{
  "bias": "none",
  "init_std_qkv": 0.0512,
  "lr_mult_up": 0.606,
  "lr_head": 0.00843,
  "max_seq_len": 1024
}
Each number is 128 + 24 x the weight over its row's rms, rounded and kept within 0 to 255. Layers, rows and columns count from 0. Numbers have three digits each. The size before them is the row's rms in percent of the matrix's.

# layer 10 attention output (transposed), 192x192, rms 0.14, rows 150-183, columns 0-95
106:129126128100125132131147168131116128080087131160111117146110144145116130086124147135146167119088135115087106134115140096115147153122123169128113136186123120112113146146141148110150157175133142164139116168115180112095172174100152123167121188143183132120128117128104121115134127170080095155
095:138082116101120105125179090156157133129110114167110104109079149082143193141140093108100146122123117129128114113111117111138121073111142140131175142111123122116103130147140144132142166141081137130172112090119113112082126106131118186106116141165135150152090139103092180130120137115135096127
100:137116124116134122152118154120122105127149102100106151114130125147136127106091153153150167122159121097136170162139111122126128141103118087166147117139148125103122163107179130146108115118164118166092113139125109138146123131165146131096121139102126134140161106196133146075162110114146113161
096:120182126080155125128137138161144104142152094119111146126128137123164105108139134108159110125148152113131113148120162110141121138139163116113142127126091134123161107104088110117137068117154141112172134163181141122145122162165137148148128131133177138079094095068154147122168113118131118137
097:118103167142125085127118081145135112173160131162116107124120143147093130105111135093155119146108129084090160112154157124125147137133140122101140137127128090155131107125109154122120116102143103121129153126126189131090146148186130105155135167084131138146113111137093140134127117130169100168
094:075187104120106151154125163149162134170143139145099138066152161112143135120115075133149141114113102079121144103153104111089155158145178148072135118167153112164109108130170102152111138148138150085128136137115099147127149143107151137133158117131164161169133124095125155130122099100149159095
102:115124101145120164117134119129105108117149133114141156160119108134174117117107160117158127137135079136107116152153141121113102137198152111153118146126112146144144141119107134132116126116161150159124107123119156114141091164123168127106084103171112146102146119065129088151178126158145230102
103:106123123138156134115171142123117138135146137112129132124113104131150125141138149108119153151128097115156147127109097158109118124122081089132091128173143107109170133074121108135153112155130155122084143134107137124156135113176087130084144166142137114161157128129123136142129116128086115132
097:097195087127156156151139138155118150125142150106114124141110163132181103123119189150175136107125131080162165144121124148088108086145116140111134130144121138140101129167108126127147122123124158098108104108145088145156132093082127127107112115147138120128076153112121087131115134135138123129
104:138140188148112151168123124112128117123099149093135149132142127165114129139111164122147095104116108189155136104139139132121184162107092153142125070149097163113138106124094141144116137104164142140140157109118105150084173167136099143168120131097111138141104111090136145085169115133135091123
098:176127101127144136133098116117128132135130144108116148099164126105147126130116125162175148149108125160111144122135148114163145113162126159115133146108151112147116197104092089145103129105141100159124096097123144112121145176144069145130110154133146118122145069111111172143165145115174176167
102:163120138143127102120148121121092127151119112114143124135126095112131153123167132108115168105109113103143139114127097165148098094153142159132080093145165161118146162147095121108128130141125143127138169104088091140118146122142143162111171124155107117120075140154121123149117184137150129103
099:113162127164160118097119147153076107120144154142141103148106105127123167140082151155115136135140171127082138114126128146185130158132065133115115138126168116123107122121139162101101155129112125121135131185145126091135136112102175141186083095114116137105135142063131128105125167115109079110
094:119114092146133125110135135137151121109170158191102126135161164164118117124117196125186133165129173105108132113127163134080142148087156128150118080171100149109121126127095130115116144163139137102099077162163143117095138182124142157112143127117153139160136095124183082142103113127152117149
100:113139116117111129119089131132152146137142144162106125111166110123108073145103133122111148125149122114149160140142130168159109180108150110152108099170145130102117114119165170175115149103159130129173136150141118130137116107139158151137119139134105135138103136143169187153142127144127100148
099:113116146099184145153137168146094138108132129168125128114163154164124138164120154139101117140158126106108098119128126105139110079137163156145123131109128116097116117146118143130110138137142113083132088113120145154155106090150125119127150093140128147131158119092122139137105153143105161105
094:110101113101170117136122163114156095099136149127125137063136136140130149153099138126176114070149125121147141145098116138094137103118165139197149132180169173137130136147113112142144163117143114148141101137140103122119121115126114114145141122107126113151138108116106139137083083109096098101
100:098133112131119136123184103149112087115141116122162150133134178117138073142139119135092158134131146107135120147156134145074096120146090126110151146141096132155143148116089090106094159168124117117102114127124124132095181103099106074151129140138149109115151141128150132131097123116119117141
093:108095120108154158109095114147115101085127096115091130156100135153162099113116140151151082167115134102113127136133103090145129161119143129105152116156097187098108138123113113108115130147157082131111102101049142116142113125145105090098115118166172162136122115157114153130115097135164145127
098:120142147141112124129148173077139138139110132149109138122113127125122130120145126155150133111134124127152112102150147143155118055085146134128110145138150147139112111087117109174163130180155109139114128136165144147121069145118109105146138127087117107153142121100128109135125127160166099160
095:130059144148109129160128092118120100124172118127126089120131096137125156137116088086117130125095092126121073111104128104113118101129097122110119130098146165120098155137142147085131134145174106121164128137125095140148095134093137129144134181157106125096096150146115126186127128134117119106
092:148166173151160137143132087128123119112134152125148124115128161135135155142103090108165123094176144131167117145110119166165105137138141118119146150194125135077117091123078148135131127113126102140149117154123158110109157080136117093113137158112119105126088082116140121177100130097100115132
101:077132120133117114145126151123156134120078122148112115093132098135148107219106158112092122160141169195140140096142164150103131127159139099179142165147107100154136116134117155111125144115128144103150109150137138139145123099063089125143142105144119146128089111105103138133138151113127133137
105:129118134096056157116128161166164152167168149123128123127125178115138110117101148133123153120140139142123110121141136093164140158138106074144118116133129118115113151129154130131127106110136047129162140158122178085089149137112138149122153131149118132122166128135137091146096150087149136065
097:166111095109148145130188117105096123158085112159134139132089087156119131097145105135111128095081115119148159162140155099110134083107158136139111087077113125123115145158139095126153096145127122116122175124146132123130167156130145111150131126175103138160102124113106124120161118158092146134
087:145157131154124135175129109131109136132124085140156134132143119123141078099135139120125127164116087137124143120148123142095144115091130103133104138093128159139091145138098122091079164125076148131092103121112116143077095136107134174171118153148116130134142119144182113151205136164113103104
098:112102153136143136163130162126133144100122090141091150146147134144141103122117123146118098138148145113140186128104130105131151111104119103077095155112120115107124063123143108118127094143110146111102145085154153131136129128094132118163130108136094140167091136117097136129137117127145114108
099:152069173108153114131155164110107161168129122129131112127175156107093164123090144162119114195123086139151168142161144118122172139102107149176120107163120142100131143140111153106101118118100117136130123170158122118096082155104113142095112146100079125106100136141144105127114122130131097140
099:133115103129099134104114103118107115170120100139135138154156084129131116108111131144150086119114123139086158105162143105122076136116131138070139113113116137127136126125117123167082082149120129138109120063140155088116075142114142095144110158130135112102106139115116134140135160130117134164
101:095140116144198130131125132099133070115097136113091103093128139135099115117165130125118139136124121156095106097132160159142150132106108108109136139088109127139137106132118174104103085122170125129101140178118158126124124115146119140107114164064122120082066097144158141117161110115168089155
096:131089137149119142121106147091133130168139125109153130094130137127134142113107113151147110123167121136107131148137147153166122085134153136103124114146141145163085107122108132108127152085119117134125137125191125147113084119126123151122112110127123176119101117122141131143154173107125115091
093:166093147115155153142133163120127129122132130118084158142122088156150127126122093087122123118112106163115121156124131152122137115137111129120078145150116122121143155117091143114140110156161163173141152156107135143121108118127136112083121156107133088165070126135119179133119158136100143133
097:159113139172147155125124076113148107133125115149103089163147154152117120153101086117132159132131151130115123125128153152126122095149105149144120116178133194161123125116122134159112171127134136165123134123128142153153126142124100075142089168088132116152180146173119139138125092157142142105
109:116120137167133137102136138123118082153158124126161153128117135113140132125109109124101147139121116097119124126146130135123081108145136116118118128134127168086144117128155119161063170165149117114121141107144176147130079111133137103159128073121137149123119140128185115174100147129115181155
# layer 10 attention value, 192x192, rms 0.156, rows 151-184, columns 0-95
099:058171126123106111147104111107126097155146166165096169140146108132128093152126165183137115131080112107115121162129085128142149131133183132141137127173111107105123155101138110125080097078152145145121155175141132147151145148107114114128158104140120132141150125189138138099134118109117155083
097:094154144145084153111131128091124145138159131105118141113136123085098147151137122124129110136119150132134111136157127099162125121118166171114144090111128114137123125083104143091169164144112150147159151115126137104048150130097134098107128122157128128130117122060183127138104141157127168116
090:120107129134173138132119104119120111105128162121151134133167129115184159160095167142124132108109104101113109132144085125121138105155123152133122105162175155125163150172166135118121130154118138113122107103084156115133112102097139095151171148122103088121179178119150168138157139186133115172
106:158132094113125134086106149116173090096148174151167130140098122134122109133135139100078138137108150166098162163080088141100122111102118131130155099144113125129135130144141155116155142162122105148157085120138128143139135150067091143109137106123132126125123120103168146101153120133106130127
097:139104136110119124130092102123119090112120131122107087178098134140109156110103160154121139108121139125161076119100109162093121130128140127146151129135073129107112089117088152115106104141134118111141150108100161128126114101126121136140150102134125118102152115155158105061157136095129095108
103:137115158132161112143141131165128169120093126068131082079154111158122151142146123142110158113134119103076149148110117175126127113091111163094100120131153108120134141109113155133135149131104159102148119105131100152157153107150126136099125149064165105132134166104132142158149127132137100161
101:134132152117122130074139119161105136129108102128119133120160098136087112101151123131152115132184145129113125096110145097123125121086169130126126126097158109173125150170149150112104128130151096130148128134151118109092129126117178116120118124107107117106103116126181143081129094118146130140
095:166126168109111089071171091154143175110098133119150128147171122115148154142124067143127137149101122143120107103152100153142137159144150150164108121098096145125160155133113130181156104129135128125152143114124144090095128096148146128140197136139099158114139128157183119126147129145141110123
111:145098060175116176078139136119135117152120153114152107135077148111164137082148101109166168126116139087082143132113128117098126125126091112137153157112137118190143135112135111115156196166139121107092114139139135126160140114155117119117154136160113116109152108179138138167081104150125130138
099:132098122180148141140136124108137130106108143100150140129079119143103143169126141110115105115135142090099154110132113147121150146117143127119118131144133140130156061102135152126103132157081126112120150125183179147133119060093141156099126073140086103114143160163101103150110118185175123099
100:127148124097123107178083140118107112109152136141073139116097136112112105116102113170146105118114131143110155169140084116107187123116142132072152114122111122106125097130112131126100144093124128107087089123130112136071120146122147139135126144124173138131138068086147141117118082094120137120
102:107101166140124150120161137156160147144161134123140112098128172152132081122119134112112117128129182171169157128188075096147065113123102133155118135140161127111125147155119122133151125157152141118094126088119097105117149104145140166139122125121158111107125162138096147081093122091181109115
104:150148134116100151109064145120131143182109105081160144123148114152156130113136097103073108104128120120139165130116157092134093117176089110167109111107113105114183132136137114114158141112126094127142138124113180085098120081143122071150144134137121131120137153139116156157185104152169095132
101:152168122117131142123112131137128153099151170153130168160128108151105145096100146154166100137091158137128152124101114079107144081163141149095130149119134089155129154147111137116103089141100174105066139125106166130105140173132144098116129144140138158137123148134136093122103155123100116093
100:126102103139115129112130126139198126158111101090130164126100118100108131120118106106141156159120135112144131131126115168137124164111116160134155080116095126156084155120161131163144091175136142185152154145141146152129120112098127127172111146108145126155126159167076117121119170105167100113
099:177138131165106133119138091118097095170120077125137134129095124119163123073084111153119134137117133090082119109106139165109133163106147115067115144087060106123120117080138151112101130124104126156149173135135166174124151118166124104138126144159137165134143123148119125159161121144195137126
101:122119129162136124096104160108128098158096085142097127152147093175127143096137138079134115131128090119148116133116132129144170113143137139137115143135154165182139112134122165202129089109145155094172113123113108086172129093155118137159156144140116107082156124137070154123139084158158113116
102:123129085145134086141105137139132184164115145108145138074138134084115176130132130130115160131124115131110102081137155170204175102135142132110124170120161075168151139112098114121155102124127128145125152102161110176091120117107157118111101128137098076115120114124116135154112164154165085140
096:092113104128110133141097140145125111160160109149131105141138096134137090112141147148101106120133070080098124138111154109121147188134116165112147134089100086147148084097112105120107134083100089148138127129103129154115146113133118129117116102132124160079108119134124151141097182144116144116
095:109154099139126118101124129165175113102146106131104181143126115114196113134066106138130137101130167116131118140129137143061165102125116102165142110187142096136103117177119143114143115075115170113133127122106145106124143108176094077073133084106101148128135099094129147074116133140112150153
099:127107121097112129130079128108100103122131136120095128190158110143164112160139124109147120129129133142135106119119127117090119107144171117131098117137117147155111134119155150095076134119140117127114121138140134119139203152125147089134145095173130164120152139163123153114138144137177134106
102:108142103122130125107082091134105116158115092110144132145122091157131168130133136148180099113146094146115121124112136110118090114108093160111127138138123146154111151108129107147117143188157109089104123145094113119125132125137135140130119100119114153124189134134082124133070157170168113080
107:143132136143108112126123115132129158099124124149112158142079134112108091130141114143118146132106115103109127131132105136141123116140106126150148148089122104122121127178089128086160158142116173142104182084092085136133109124098112189097113140122129147164132149153145154116144094141140097132
098:119131172114109109122081135121134114103125079105144154091083134120149123189133134126169154101149127114138127180130169151155126141114122091119081101138092127132090081146086125133109143121118146138106107147126166119118085106132119105092143137077174084114140125110106114122096101103108154129
091:149121161113118137098134154121138123116108104099141112042114172135108111104122102095125137159152150146134126120090126089170133130127155150117145087153121110109120109093137128171145129149156147102098081107106137136185147143151102119049163161117135094127126125130074094119099129120111129136
104:121121121160149127183111126108136126131148112119166138149132127089131115186135155096114134134120113139168108117183160146135121138126125123141118094099131131112093175091140123117136168161136068153137140165121122167133130119143142110094156172109113119131145126134126170089119150125110128137
100:110182136162129104122126113153122091103132124118125155103099123104146109133145133103132135129104140144114174158115138144139123150114105142095134139102117138157101138099121115149122136206130059090076178120099162129131127113149105129151150123112125120101117143128131170159094111120152127114
102:131126145177172090133151155182148132105157120124170104101134105109162095169160126111135151120127120126121128136140133172144105140142133111110118143143182101133126141117117134136146131127136157145144121172158114152094107166164151133118173119105092144142104157092155104151153161130115137134
103:145098083136089118104121108160137141110124115120143141123137124124134139104140127109144104150163141148110164139163118130123171128135132142117165142163149110124156140125081112158099149164133074201117137117126130131137098149095114077105159113126114105116171144106105137197096139164128142117
097:121122104124147116166138152148078132108103122159138151123145084127149116131122147108169163122108165102143126088087084127121134106109133123134099087102085102115161167134148177148123119159118138115133099130103149160130134128124102116105163122154135086157158105116141166150122126127082151122
099:148145078113115122141081133131116137133096088096148162128146125150136101168145129109127133117147098126125167110123152115088135143123188147123111154124139129130124141116153136132111123149143126144103105114170124131129145095081136091144140171115099174123134101124130111144124080055155101104
101:153126101093150106122134130117093118114113125078160157131134126120110099119125112127124127127124100071142140153143151094126108135140154089072143186113095134117146091114110164087128093136093112118132085194159132101128124169177126168125139139142131138117087140140129124140116109162138147165
108:146132121093133106134134135137166168107075170127125089145158115158151118125156128140146112101130102149147129137142156169123146152124109156127185142103130122126152148120101158105128123128095116117102118151130144117108186112153131101114127145129133117138135166110068166098139112092122147099
105:165141114112155130170157097144126109111097106106092146124120112145149106144143121119130084093159144140167138155126121122124117126108130119133092119116119109127111159128130201165111104126093124068153126124142091123174154118098121125090101095183123135118160120105149161113117123124181122116